From a checkpoint of a small transformer trained on Wikipedia: 4 heads of 32 (1 for keys and values), vocabulary 512.
Each number is 128 + 32 x the weight over its row's rms, rounded and kept within 0 to 255. Layers, rows and columns count from 0. Numbers have three digits each. The size before them is the row's rms in percent of the matrix's.

# up: layer 15 MLP up, 512x128, rms 0.0751, rows 86-120, columns 0-127
# down: layer 15 MLP down (transposed), 512x128, rms 0.0704, rows 86-120, columns 0-127
# gate: layer 15 MLP gate, 512x128, rms 0.0812, rows 87-121, columns 0-127
up86 089:145091148137124083152058149102120113152121171103114110153071141098097150100163092118127148133126120093090112137078160133119129169144173095100165137085148098108166157173142155225111114120147105137071127126160110166099026144093135152151133198125059128117087138071053131090125116112095105125172095152171114129136112114119127075092112169106191110127147078116173155120109112156190136137138
down86 096:179161063154115166136050102193144108132114147136121087132101113130146149165134223097131112140110124147130131145117181094167167140113136103183106114107188126151107138064174103142140156147102178142151113107121152130234114096103141111139118073096140103089189131128144153124157097145077104101124183136171098108085142126137091087171139141131172087153141113112095126106127091160103180171186
gate87 095:114155126153143140119102151127133078089095167123116089097096096131169081134121140140090161129062130154085146152134109116121123136099152079101110149135127164135123105129110193148082193099102147171123133060123088094109147183126066146131130143082116144116219149050134112134099148122156099143144105170188115107134179153062177122183129119045115114087155117038170151143139143148152099132139
up87 100:117137154050116133131102202147131156163178110155129138085173166113143102161172127103179150099136103128116137117114186052057140129145123135131122108137165104160182095123117104101171080189122130140112118140142094175130065125130155105122195127085095142124083110145129140111161124132067063084184131124172131129102114194193062156099117097092125121155132152149121085115130110157130127157058
down87 100:119136122180144156088071168159101119131140113138143163143125104131092078145147139136151099131127157172207122157138135095098101097156170124070115212178128123194124132143123151121171062132096103119160148137125171173189103107198114153154111083133116077143139169141103129083163072150102136085172049110132113145104130141159086072104156106157092102192147149135089119187147122092166123131117
gate88 107:115156069064103133143146126144138075151150151169099142130126170187157142129099105098119087076134178168130116148161076083141128061140194123185138104132134124151136101081110152161105123081119126090088173175122141127077130115158117219137087114121167098133114115107108105165140174104142138192122138177135116097174095154136098147094096117132123102176123087136119212135138201167084158090130
up88 105:113135119111119112136184116145128190095063117137130154165110156135117189113092144122115121128139122187115150179134118117149152139118112113214107137117081160129140135136158165152113143140139170122160112165135058102115115126155147160078167117117230128167130220195153194156145166065112145123178120157102158140150081169143067134077136129122165091134107136127126126130067163178175155120103
down88 103:158098128178102176148075096160116089118096134177137155100051174102117169200213153164092112164159147114137116145126138093134079150087129100134130151133163091113091062109142118140171094130112117105080105169200136109134059160176116140137126163139133113195161146119147123069121168134091143120120132070141143082124089157074167118138174179062137155110122113106158145125119120146122171136154
gate89 108:125059083120113084116126127105188133176074190117106133121065121190144156109130148181177084141165129127147112136139113092104092159127135107146117098143077113165087104160130163181143117120116194165133112129138138138095133148120151177169114137099178152153172048179140080100102158080171108166149126139110139095094170136174118093093125190122147053141123108137164139148100175130083144074103
up89 104:140083117093110108145078149159122182139101102139108099104125180179077165153102134117153101125129068109142119151154125098107117165185103124178129111069123122179163116134122085140204137116165146159135126176117147153104138114141142168077164115121196126139072084225169106127102169170154106177113098119156135132157155122202105094102091143112121098128141172109146196149163169113145072119079
down89 104:177149161130087143132087102160131149152129154098107186126083163132139163122129119136107117157122114097109096191136099189145159111106192081136123072115121140140156139078073164115119093133176026112123085161116133157143151124145096117139080182124066122125117116159192131072126133156097132107137136216070077075127127052170109153187141154103134143115149143140151120137152119160077141121157
gate90 102:117118067134190166110123075132117126110098105135089182146103149127144148139163129157184115118101111154156061230087095093079130138111145136107148140144147107128143156116100139182118136106076210142138105139106149119156168105177136156139124146092104137136139160145174031115094161160133151124178099173124110121083135121136116142079136143108176117141098131054152190128219110136099104117103
up90 112:167118136148191105147099204086143127138101111177085120150149125130130100162127120112121131142127152149099093105118117105116120147113110114144139152113088186225145129082157097134108197124097151085127111135110091126152170180113078131072082112194190108105118140116111162109160201102126159198128175081125132182171143062098063139123140101073137125155155175144118107108144143148102165147084
down90 110:135147134182173151118070120146069132117079117104155094097111169114137101127241144151120190155143172106134159110168129170186072152147133126125123112157106100150086166071114174206138157096144065138093096089152152185104165055154060173127140065134061166136128116142146158090152111159123104098130132126134125102116126117092130141134154130135137117161153153098121131104134136081129127104176
gate91 099:112127098104114065143105135107135120059067090109128101146087109162171130113092156174072166165075120140053156144116110146118092138077107047160097086168144091107151111074116131131127135070126122111134108097066167131149153119144132114120165137146136160126159095153151106121171097181167127097106165163101086133132143096128141100146074048127076134072058117070136112115087165085119132111125
up91 105:119124113165130161158098094126143116113115121157117164170116105028116095207110117166102115146104159125147100201094130135160143181090120077163121124180153119126114160101152102130146075102101116143126116123057153168103123106128116093155157130074164144110198108157179159160140145128175184165104120158070122172100095112148113106113138143189090129088090142146058192163110145082093135153145
down91 101:081126206100161141130149139100157153087124035176069150184059140100082184096124130126133074138143106142115135153131128121130122095177135157136124105122106124124171137170125111122129108049130088140164114115144169168101127093168101147080148084171171128103128115139118128164131122122154151158121112116184103143079159112111119198129138155129123131191135103114105168160188146131100067029106
gate92 114:089107099135155161104169125139124086152177163100147131114088104129146112148120110158153128119067098119133128195129132157089092073093139107150137123137090134126059149118108168138031104158097179123111120103115118086103170149180144193132146146098139072176048084098107018110104134185141164158193163097116112096153102093142103130092136112122152117113142125124123134131131106171128093095077
up92 101:136119152162139163100149186140172144133142139092142141116146098115142161123128133126144140075199048164211144128145142127185141116146090144070133114100114104139115157030094100127084140126196155206113129153137148142103094114066136154159112182160104154114109094130105169155084142060155111140124171096127079107178178150140136165168114174151135089129120158113126086176102152126153143083147
down92 103:126167047130112149112086142129165102170133105151136039158138136055097186111122084123116111154146075148136071122072121153125126138139106146158107138138111212026095118142166118071103083122154118118092167158185111124148170185131113174122118107148141126082137136081148134092139118154077142151105093137134179154043143106122123092150127149147129127133151128144175146108160151126128084143080
gate93 092:142164138113024104112100111153144152111166168148129088165129155142129088110122105118187162137095122166094123175117110156163085126158162112086052098129156110138060143100148125142096127123130099120119127073093149140185116154130117137136132169148131149154113155117179123162162108145092065150148033173130116129187137114138110115114119047068089177124149125092155090164077140190144163144099
up93 094:128109113126096116119140133112085252153172117158123120151138157136077109140090100145148138147175140117134086147069131115172128162139139105131127120150177125076167145117164114116072079085052193194114100141132163156160097080132097118066136130104168087115168160136142129158111106179086158170133056125109142127126108092114096156095122135183112108130070106151141211137150148109159107116109
down93 094:167194142105139090109105197145077133154135147074088080132130093161121095132130090129165102144178175143095116112169119205151104112103178126152075164074091128168120096116117149080159114121153097121123151115129099120132143139087123099088101099149155095205102106112097108096138152101088099164113167157109083091138093121135133155096142145031162169148185174152139108109120134151055154171143
gate94 097:158135112158094167121114121076089136169040221074123102153133068118146134056106101078110099095143077098140173113129122103130049105090149135122101116153159103177100130147158154110119131148142115101146144124107141134146170100171145115134147093086142045115145141160109133084116121211136104146170125149146117094088175121133145136126122103116121134150109158091212108082172161148120104080085
up94 098:138135149151145105059088137061100135167084127120154132174129145067118117123111133081135114109129172148150108120113084088177125089129090089062086164094172158101076146129095175131045129074168104127113138123121139123075103094129098150087096164158123142143176125166149177101125098136108138116147080168058160122211164130137157175171180154089181133171112130140125148119105084086121128141114
down94 098:118136088119127155153127170133134181150122112127080148138058193174132169143095167159082141073166081091135128183091110138136077107113095149154107086082130087093205090143112221113153127115128175107148128113115165133092172108059150124143153153171095187133085126100111117123140183145094068134158107133166160101168155111124133130103095149146128119129120151127099157060142140137096078085082
gate95 100:124146104171170175126164127150190074097100125117150135125106092133136171103168173116146156115093142155120103000086163127073106122138117155178109069138108131072118156141097169140139166092144134123126118179155181082149131173147110159086114139169128093157169100056133147168111128147109145118137134096104162127203145090178131183127117100118112110142078117141158155123098116142118181154151
up95 100:111127115147123100129135134112121072173143103134185157171140128178150196100150063080132135110154134167102104192081116158144137113125159088101140152107185204125104155138160158156106125137187096100125101145085126102116138158163207050134102141069133099106129172104091119138144125131123170158144114132120095128116123148152071178098159179089114168131103164184121181177120159134057155168144
down95 102:206145112183134189132116136123163152181085096091125164132105110162115149159106130174128153087095150126147224071097188123097110143131089139137121131145131119063180079154114109148206066158128127176157112066137176145118091121120122113104085162118126130120102172101154148078092140130098132153116140157113157091167111102154136140088076121151143167144164155165126111141196177151106135076147
gate96 097:139122099117157132093158141132137133133185160152129111149178188102083117116127114179167160149077121133160154171163125163122135176160096121158151093175124113087144099079121231142159112085068160125121160139138189127112107137145140166108146136131137123117140146132172102166180126133081142157175136160098104099087138094138175167083167220059184160166111108124157180170135185110111117119115
up96 098:164142139109169143132063140141111188125100083132143177145124123081114091112092117102157132107071130132131067100132188128153114093150111188146140148143186145148100157146111061107195135135151146079108146113126103145104107098123116166137193182177138122143106150082128201099144084115083164127160157018114156152125161085111082176130144142110147050117141118148136156102162120142138090140167
down96 101:106117048136102134146116128130152085089102171137166181096176121151167133133173187155170128178148111099148165098077140138122159118125166159125134140169092143102098133106155107169155132133102115138148136137032125154153188114098151055091158107100099150089115139082144201096119108101109130125120098158135110144132168122110084094097034046126107117144163121134144086102143088133177085099161
gate97 095:099096082111125123147157082167135109097170138131157169042174103088153155114105142108184181095140219164098140099150075123083106118202146158115143111155113152099079192134167165123134116135161157183124116134146111182134112125109127111045159144086133132169136157199123126057124112138124148137129158136109127135126121132185061096105135141112128139166135151125122161207134130109109162167129
up97 093:135117166179113147144138146121213043124145128182125096197110161113144071132145068097111081115105067079158144156105114174132122207107123107117134071151179127134167068176102134115137162139141083169139107115120180117126122141108141152115060068129128131099127125091177149201187125124101121117147119070129157139123126080117139198143113113127132135130101128116150124094139200138108166121125
down97 092:151137094091138084132242152160105165151136118136151180111130160177100119084077140117129167154100158159101154151136092128099143090176096145141164138129154135163093172139180105071136120131102133119172139141131076162165147153060145192149143198149077132136170169170112164116089137127143141162194163141121102126164130172150148056129101152131157092086127136151084074088140125166118097125139
gate98 095:105126131151093058109141146105178129162156145163104082078112150130158092116180124102153153070134090137136183075186115105141105169154173095168062144167111126141103158124195082126090154106149155084139107143120080084162100132121109144111139140130099186114130143123140087168078129121165125077140160172141133137129095129102072066111113056110104154165121074090094095182139109184094173124115
up98 096:146151113079133184146090097129137119143120132104161111120100111142144071208151133117169153118141211160096093186074077131090106106115126090103101106064140062151141093144100121114092135141159093159123192147101131167121218101176157151121101104077122110150094138127116156154104134112126064072162116129107098064129161130147059128141118105152105114091158115162083068135090171146142139127148
down98 100:107128142154115152129083083154153078203107156150120082078148168086079130105145174113082138128125080047133115096127203095118080089143119110153114114125109165081103053075141133136092117102123132069080116128164108153121093111153097122140091097139093228134091103138107166084069128171127094123118153112116108099139159076123142084110167158166122154166101139110113124088155165115154118144098
gate99 101:159124052121145128118120106173123179150199161149127180127103141119152109105106089113148128092111155149110226107202078119128082124130114100164097101158143128141116095100124117146155138133100131176135131155108144147113164143159186154153058141047141062123155099120102107164076114115154127127142111136204180094125156156152106183099108142132106156092084076109118112178073145110088151084149
up99 106:082139140137062197158062181140162141102132095134153148146132101098153126099137078140147145151123150114047088105051122076100111099141170113144075141146116110200123156158174185116108156106125138076079142149110152156191102139153155106070125136071131146157117165127095168158144154098175160137098095179086142144128139112141116149130157164147106132119096129161089134185150137101172177071121
down99 102:127148162104158125085091173142143161098142158197104143162112184076151124096181130152165101139117074136106145155168107138202127150081086062128072108084110117109172118103111110129111132122122091132173113135088126128117146096135151176126095105095121104141133116156159086154115093167173046144163091089183164132106079114154123142091153151147136186088109146089144093101042084183088110127138
gate100 106:128158087144113139163071075134126105169134193163149121136147125091155165116127165141158162165125117133097112132115118153073137147132104122156066155140078204150082121124130176155119178119117140144132116114101033110133171157129182120183157138087120199150186106127153139144017093132141127059115168123151143172139088173075085120122124137101160145093146103122170100139086097142111139122151
up100 100:116112136089140178166097050122146123103152121073163129147145132198130085129142156097151139133107147142145190117184118103066171142120146099107194161106076151175198169155169123108161107078075120085141130128089125142103148100056130119163133102087101112111124175146169138113153119130109096145123165122133073133086126192128134087159114183090120163174132134063103159155188118168166129153124
down100 101:081109222146149145128146118082130130177105117124115120142141114132129154134126139079080068079153142140100108138051153130151151147143138121123136123081144124113174137155108089156114144097202116158124159143137123177136131132063140083110102153116156097143139155101090116093119151146085096129160142191004151193191162106111151093123115104093137160166124137144095089141045103091126129163150
gate101 088:061163103120084186150098166154081146120117136141101113105150072141077105130179145129173136126093074135154191119140121170060129132139069194143132129101109066121144151097180156132112184081128143146144074072167154112107104107107115135154147164047143178094070139161133084123127116115173165113147149171145068152137110162113091141146096171131113105120160156094114126140105115181122072123154
up101 096:051131138148150143062140101086133124127105096109110110147157151150149165126182098133085112143138109158098123102150053115129127070098139168134132050154126144130137051153098097110093133169175114075143143152113114152172116072098083200113114080122090050131170178150134103134115161128072163098154128141093145137174130124114114176123113134081158141203105132063124065154137111150130146128120
down101 096:149132186132175109166164068103156209091183071153140129067147131101125066120127191164170086130118145193154097074151097134154163146117115096122098149126126161139144162139118152110160121098138108134128119143131093121107112058077148091175155106133115160130112147166108146208102064144174100051158157158118124139120080171134134139134101078114124132158135151109113167163157079104121166139177
gate102 110:131136108040131128124025167139105128127150131126104125160131165139114060169186109093160112085162160105121138146103095147102135102106154097134103152195102165141137018091097062117116122110090118139138127108138152088142152184110149155192133171141086169142154159114146107109091152095113106115099119155130161118127111104089096102088094064101115137076128089147123165091099189146140125150087
up102 104:119077084107201092108092148146088125173116134138157111183120157129094116153163180204172088171120115082119129111105099086101131090150181082120113182135078117146120080113150120107073204146097154110108158145187116133187130147083134140132141156154143159153138099139178113061128106139083143149103131115187199152135159149136102140144130131106113132150161082120180093101116117045112105156136
down102 099:126109115159168109130106140072101128137138116141111207142147119137054159142122144164133178109035156163149177099069164140080114114099165158136154115158138108150136124097176125149178124151171189123133186115145120116143118135120146210106139128135140141146143113136133069101176153056112085157106148103066120117093100116070096173123115138152176084149157112205149160136123136105178110155179
gate103 122:101049104114114101118117192163133114128120118121165141090095134208101101091132127132153113149117149089124172140119122118052064047110175094129129089115125157162118110083102118142109137137090152075106172095123124121099113137113104104142103126129059214153112127150182071114201172137134092145140163157159062103149198132104085102126093109125095064166122115146135147101118147142104150130100
up103 105:121132117227118150170047128132192158105151178102119115121127135088091096169147105102074115165150128109136084129175083169149157151147111132173139137163083139176110083145194183131161146091127118132112100193137119111140126136058147101143124165161136157083189173115179117145119132133118124108050106113107172128088167111141111098146112147109126197162103126082145100178149138107167107157142
down103 103:147091130078122135183075137158140152085125117128128184099099159156126103151123105203173164180111163117170132104136128110117129170158147118130122119126103165145121157150089163106067109128094107074171181068102095079128177134140176116092149092131139165128057135104192140139104139217140147121126092086137061109127196127153061102133092145097068123140091162154162111135139099127114142134080
gate104 105:093111136079107087229117103133145108106117119145150174145134159118193101147144125097165101126138193144131114133163107124098058155177145051142107166192122100237125083149101154074081085070100182133108147103102111064139139127092140126101148145112104146122157144105165113134113145144140111137132144107122126112132163112159085121102095083169064099137112130073126165088154167148124129134101
up104 106:121149159107090113185143153113088111139136147150134181142088109100096107148060144097188085103135131115174143106150092108170153191129092167110122123179175114154132153146044122123120122147097160106162066132092093057110132091109170119116136155093132139164138137159066144123174163109125177146141146112152120134150052070105137150108123126172094076075153146166072148042160128153157137143137
down104 095:132128177094114133159107112133147124126117130205104129140136113070114127151112209114069107139129098124101140093131111140156116108078113126134150107118137072117091098186111122158127126121117101133145090102140114114126121114120128130099103115165094150119155116138056190110119107100123220086154134137108158205137165108186156139128085139225193199069155128152103096023121148141156127129132
gate105 089:095116109081160047088125109102131108127120144179144196108078099125129132165143160125147158160150096142136193082121064051062091108127128129101142171094151107106114109118087144138129077169133130126126149088148137115172096124143135078135128113036209173153123176111122133108098137159170125139128108138155116093077142117073135156144120117152091135121132117056134105079080096127130133207149
up105 098:120110133046135079150212112084092103121077147165146108103110175132121087133111140137093136150149078113104166103090170117127148098200128176149110131132128073130098093144158155129164108118150094076123123050142096082131141140159072101181136137122125124148180158082095084081152124099147162108132054191125159126111099135084154130135109165108148159181156093140149101104167129113097115053113
down105 100:150126227190120174138117135135083160146114121099082131157166095116157089089106139091132175100122180163138150091128214159126132087110183116178101127146049175152083112142161155134152115129147172168133113159062145124166074114125103117101134147158122076164155143111128206140091078093169113144109143115153180136119109137129151113144095095163136121097217156093142087112119127137119135139116
gate106 093:132147125133183109148105053079143120161079131111132168103116106128092128122179124154153116148133119142124114100097127119112114086088124136153139134148116148089116122132111126177129099107141140051152117079147097118135204119155105070105161164107118165255099126147102168125112155166159133074140084175110112125132126153106137162135150134048170086163180128122116195174160095123119158070084
up106 098:155139116165111083131122112070110190170137118109105144134120112103121120072164143184141127147107154116143152142114140216137109119108099111123086126102146132128152087092128132130145133158146134069092091077109164191144151089174054128123165118173160134153098108148127213124138080165184149085122087121076167177139106177085141130121215125134175095178125121143133097139084108110125111105049
down106 098:158090131160177065149122171129193134183082185136115105135134115111137148154141132138092141110121157118126100165166133096073215155180122074082176111158097054118152128162107150121140150122123139176083123111116142145102074151119097150102111138146106161146127096145125128106205147113126128178153121168084147145178158117151109111080137076130070149112142069112127051141039110126105100131142
gate107 085:121126130161142094128071116169126112149111076106172140131156052060093162131159093092163099101130059131141119130151075061121103108145120183176067068101148163150137162082116134121087099128103110116121153182112143124182144142118057171121148156131065125117104136099091092128107172139091119130123081177118106127112149139139122207110153105115079099190129148167162125127101175120116167165174
up107 091:110178096098137134101166169127177117186094091164123150063109119182072121126132145143100171133129115067146139152155093159102125187069083095120141130147144146104113138088157106110147155090204148158119091130129084105124137096145197118071170140106148092178162127166171139125083168099210160072105153104165135142165147157198140081144144136115158106150151133137170156094114107142177110114098
down107 088:093104019178099123115131149138116142098112076096098095110133130054143127185149087184133083146108133156175121167151098099112103122153123140069112099126084163158159127122137105140129119150089081134160121204189150171093091130167122122128134091143153115127079117154156136082120132126076108095109153128085148135116115192130148233097100121163140148178161141112087150115133073137151173128157
gate108 105:080107096171057175147141168106152126164118148123126122117091140148111109050085128189127055132187131140176139098145130101082143130119132116196142085158090084106111109139105135165189145131130146086132093074102104072142180164144144147163148124091095113168120107082166130084166130136123085088122093102124115124090130182180107121115126158092153101130126113027181182117136130129132152130086
up108 096:195142140203083087173088130149139149138136134090123102186117046139114198132180072154129113150171108114145113172128102080115115185139139168098054136114079109107120132082182083165080155185158141076129106138135124159140148103186101142109131110144136170111132093105155123146096104111190064093132081143112110144118188155087112149160151126105135119157133095151147158169085144109159120114121
down108 096:109103177204169136111103139115132137182131149041125090138157087166134089164115151141123110101188139122180186139111186111129145162141104145210127126141114115094136196119143065079110109128135127117118126123127158117099177156118080119089104122126110165075147076104160147150182118090109152187100106120084107154114104145106140147108113169106119175138104122178212072164177110125122175141102
gate109 095:161158096123138097099125100166125124105202122086117099129102120134167142100135135149151141101090227221121153129181112109134134150139111163127103142127096178150117179116092183163111113045115098104090125095143116088126134155173108114075115184100087150133187139148122169118073141107101139140147144157161142136149124165073124100109115072090147115087052114112124215104136136157137176128120
up109 096:086178121139111155147146054074127108171130102124170078124110129113106104084119110088105108170185135082135107131177154180098103156124127069147151141109132104107142133128137042109125158100171145156095112098104135139112212163119088133130088099113100118131169177093130053141119136140147125136090186050144121136121186080114193089098155132121136117147114119115130066183101139095099093073112
down109 100:118116097076154117145187139112150082121205123172116103124179147132152097079110164118150122151119172112081198075145124109089082143066129168206139092204127135107091119127131158126121107120072181119130126122090101091096094135104073095104133120178135164133183144162117111133086156181170108138124084117155153117149133166080203105155133102065124140156153157119119148137071127145163146145165
gate110 109:099123078108118168149135070110136142199168125126142137159144189164129077142091110220160145117145109107075123157124104128118094147117137128140118166101093093136119131087096102164098154077128117050084151136117120096146141119180136106093081134079149081118100115160149121119088182150144117156137106098171160160192093143190076097166141104178108103168144119102091171179148126170094134072076
up110 103:113121118151110154159189052108125157136106127107116152190090197126094152137111109122080158189164088156085149125142146112099115141150120102166098128094092111101091073094144101119169122116089086138098109143144169157117165156146094151134078099136178131088145107186114143111121180152180131115117140101096101126106030085158144141159110119172134170164091080094187162189108166117099102084093
down110 104:171139123113140155099158126130132101094115123146131082186139129108041143112125136157106077124083126151131075147137128158098109116122170176124094059146130161157129180132151137069075134121095093197089129144125127143182080131123144090134133130122148101147147107137123143179148059216129118165129100179113085085091136133165125117124118086107118149066129181099138151154158091148152147241165
gate111 092:134182171119105111141153165167110140147114123121175096099131182154097128115152137131116123093112059132087130130090180138075108050101149067144127122094130153125128103160199142114102115147131097122086136105146139137135112132119103112066161164115146065104128145175174165103125126153128085179203114180154133104119096153166095087085178102114138140133188105089045131160177128191142181101092
up111 089:149142166123111170129084189189180137127134162085139084109079110125088136133106200135139170161146121051087107159126105113135091094117139099118102132117153100103138081123143154128125203115079157124131150149104177118139159154096115154126161105105168146209092132164184108165130132194145037115220098169146086098134154110127109168142114158107113097119132098104164114134107129178143171138123
down111 093:115133121131134082108140128090120128144164080146128156188149144106138106161117107107120124126116195166153166175127138134094136129078140176143174105116122171116087101200135170134091035161171127137081082104121085198070106113129137133149150132157085169115148169116101131072160109085087115108112139077128156118118085196190176101074112158151165143110064154161112129123164178103170122149110
gate112 114:104158076080115137120176150199118138092122165118141158130121129145148105061118142114103170144130118108088113129147098081156049121124143136164146092156104135121138132106110152185096082150096162106137145084072199123101135163165109156161145138145149113187115091139120140110052111129141102152159182199137156101187114142168114082054104085079094085125088167099128189130106152099086118096119
up112 107:100062077148086124105195091138109118165117192134145143170124156082104077130116111142135150091102138104157100100118112142100177108148138074152100156154117137119120111152160116165132120141145094105137102131107154085158141133127099109115124103190230148076107108098115174049083130105070116096134094124147201139145131196119138118077126152136091082119137110034117108140084161152087145140164
down112 105:111138140106161128104124099168155161096113122110180138173121094142125117094115100169092177129133113121189131115056156137165119106160135152097131087119092109109112130140138084180097117113136128124156189050144168146118123082063105161115130127148105178052153076147104163096157110143094114100127064151151179111135136120112184093149099134123052107131156122143174161126104139099002142133154
gate113 105:149116113122106140104137142107146085196169147104159129136156180115194197145107139118168131090081153178145173116107137078191143094137150177138145059189194125161100128066120144083088174136111118108107149071128160083089169112110181118159169147115122151098116132150102047151146078152090141142106127110175114129095143127123147153136120134111142141113031123142161184154086112111102134128124
up113 097:158087141172113171125119100082126092191158119077111187159180155125194115129132097107116109156104195177112117174177109103198163130129151128125138113150139093125113154074106124169158096126069122129124192117105176053064132146094141153146117136127154093101137139158114100148116101153120127194172140127145175100143129110157195096152100130093181123163086137124151174120057120149120141086086
down113 091:140109213135139149123228135162151110155084159115085151116138116174085135124109170105107130096143059079162104145168125150055155119090145079130087124106120077126134165179110152083187153126159075122106122109172133106108162092112098106118132137137131152146129122120156143165159161118128122138123111136148146092120124143110218110194174128128110161231125125115115100093164204132129145137098
gate114 098:113127102120144119109128136126118092158094138144119113044125159135095100141124151122106128121237111133112112064114091086116104111147148127187126110095087146137115128147110127085129154091144178114047157153129125118109144129138131103202140233153184147112153103138141136196106084157129065117150082145119156114160147092108062119159126124131104098148132096192156113134070074158104172072136
up114 092:112141088184127123121038120085096127109149151122147144080126172098117174130186103153165093149085131114112142105085155159093113190170122129072184115153176156068109144106102108106137085156058083072145156109127086142157194130122144101106134141108115144084118064166092123117110162142108144172082109125092121128127101187161145204089112149097132156155090142171193109124130137103147096124118
down114 098:118087051119103058158118152152096200108118125149082097112095162101130133104116132142122163158086052121127119122140055134124105111162147128107140091186093159119163140120117142110063154126072198133119138115114243117125109197146163121135181132146153142119137071141195141156144149091149153122126214190170117121133094118126099114113119117151139120128085151173162143128148149127146131148138
gate115 102:114113100148085115128158168114122168194122154200186121120015218103105145085104112120135094112126119172107139056116072143131078122144132099153102096142101113191176101104131107127106141066123140117091115195151137139122139095121092144094140161150196147162134171142170106122083087130150129146103131132146119117080132152107060085109124170123171122127102150071103157155129109158143131097136
up115 102:108155129168164178097188162113080129139142217119084137149087154125085156155168155125163162110152127157169144165107121133138120170146162131113185161095148142025093123152108106120120179168129074136137107100114113157132158098089180081123081134118163113146174105128084147117079084127161164177204110084132126148132103122163145169158122123159165119133069182114117134142185126131091120141079
down115 103:149159121151173167142119089118121108109101096103121084181218098133097134100176162147131149114100180136164117197182183136171108122109073223126170112125169143145115198112156128108100167200126102142131106171143107136128154142082126160154106055145106096145109124142047112161152104162079142121095115112130124156135136087179129169176149126136141115153082120127154105086115168106162111140098
gate116 096:149174120075117122095160149189165101135216117173139145128092126114128132098163107157134126109096101098113178115162148109144092149171113081180092151165089094174119123171147106161143174132061127110174083185161158139143143171177151118138122127082146148087145206175131087117100106157120122096121166149136111098164108164116052133138065184137139140152152088129111191094099150100151091103145
up116 105:152100118100075101139114146139089084165121146142105124122139188160135073115092131075088116111115115110074149155161168131201122130106111139119081089122087086074139092142172103146151129215130095094145139105141114084160128139171142101158129102152058153103096148133144050090127061160099109091106133110171207107081150152138100147123103097122111166097127134152122083108125089138210167134167
down116 103:092124114147137126180082100096149131202097077107127038113113054178094112137175102116129139157123106130155125142144153092179131087127151087136122115152121144077088063082137086069105121143176186145080176108154142136127139140141126137097081147165115156131144125082066091100138119180168100137109136179136073168113094167036109078151126087092143095134103107138155116107120151128130131115115
gate117 104:044132093105093117090152157120099098178143091154112143130127103099157163076119062159143158108155130080090129072157123141155120119183128126175136174156172173124093081112116165136124177092170098104090088043139116098105142117119120178166092148094154085144103110133099120077083100156128161148093136104097141159118160117134102161164142104163117133162132050130089153108074124093134101044110
up117 100:154145121139157192077125110093117103167123134124138112145093095075104128149185162157135107114103068115152117090057110074042113183129104178083127171108084112117117180105049077117155103123128095152138140153107164129123120111091103130122120078075099139160168126106157129154107143142114141099181115152088175131122097161068160063129081172113110119082100133134115136164166133071102126112191
down117 101:120125126163110068128144132116166095114176113147127085118095121194182111088098089096196112158128131115069108086109081206156145162137094102084132131140134150081153110151127134112143143089202154164115095172098140125098145120137132086102121085158188109159127070166098089052099104127081115138158144109121175125115110195127090177107168094109154082178074087150135085122093108144118108126123
gate118 106:120133115017138095140130064114131162142065172144205105143131133127186159082133140176151099132169158143126098120173141145149110112130133161137155161121160161129116147088099216145069109099088090118106088178177150121095148181140146153189122145126112175124153114132118102149159156121081171108151119149134106134225128116070161126097089142130130113156083132069105149096096142121161117115117
up118 097:133110150169128153174194150087115178157098132109158148127135088134099239124189150121166163153166084185128113157130124155076128129114110127161163148121120120238107108088213116108148162150152157137121147176124134114071112150156104160128146141110161129115147166107115167153142137113123113114131092153100128112067155165167140192150184133155136141129168148142072127151159177091169171151127
down118 101:070141000121098185131134142133115130109123107153065130116073145085168131086118142097139070077122069127132132125154164141125120138164108078080087111099091114112067138139172177111084098100111168124084093090141126120143157143141141105120131145153146122155105088158133110084113110070185149083115152148114140140165166116157090111165122135145124124096148124106151141132176139185180122061141
gate119 108:160079095144107093140099115194151096129097098131135134091168108109148101104180105102148139106054125131097113121126138135127105124115158133143106138123122159135134078121135075150113138117093146138097163120120181150123122165188143118166151106131087154082163149120132080088196117148096094076150154199232107109209123180177130163150057110077122095115092136153122138124132149181082181135080
up119 098:087099136102207173146106171174171127108089151113126152092105097061061104144144160125150118161146127126113070114103179141072139138110112160142124138173145094168107114104074166127134173144109130151145088085130106124143102126092135131149168179138187187125125091099056130098158136112127161162182116124186144135108118094121107194130108181086170182135132122096087071143138163174071138097143
down119 104:116089074136181115185095100178140108115106129156091092102134105092117143056108092140177099175079154143115152182147133104084095141125089189208122140152177183131059105101116116101184117160107149123079123109048120143092120132134105127096119097071115111105098150140128110137077076124121157135083126100092140161136182134115142151121146115147167112107079159093109120058109174097116097083115
gate120 084:178116117195164116114079124125150166106092122142141132150138134127109158144130140129080106125067163103097193150149121146095141114128114069181048194161146114104096093090145162183133193115138077127142108130145091116198162185131168151110131106140115071110152147117225106130076217115099125177099092144151117118156130119139138088117108102099136090123106118151102133145107184139117185134139
up120 090:075121129096104099114149146171118057078101122135117154163136154148153075150143100158121131125097060107146085128165137149095175114194107103177191131106084112139134156101191135113110158132139114083171109061144179166109119108218128146131133112112172151182089120114100119132160131114163103030115131182083101120117155153125146122134136179140066136148151119089076130169143171106157140139164
down120 084:146126145115188176121095113154147111081120103168096111183070109154119191148170141075115069149108190132067131122138076100149164149148093152078080148138133140112160113113138157161134169131129131118107144155149138137073149164112165128107063059154104152105094181154179097166128119115128134163140100139142107122120072117162125069182085061117145143086076107095167137087131175136120187086114
gate121 095:120121135135141100167128130106133115164136100109105152098163131134140141134179119121082137141065116139147156114184148094123140147153094171132114069187054116158127116128109135162177128155139128158097154163156155079086097175119098136148163239090176136106128086137092149167090088118132109143142137129075163124149180084077147132145161114125102021186098131146128164103157145189120147061139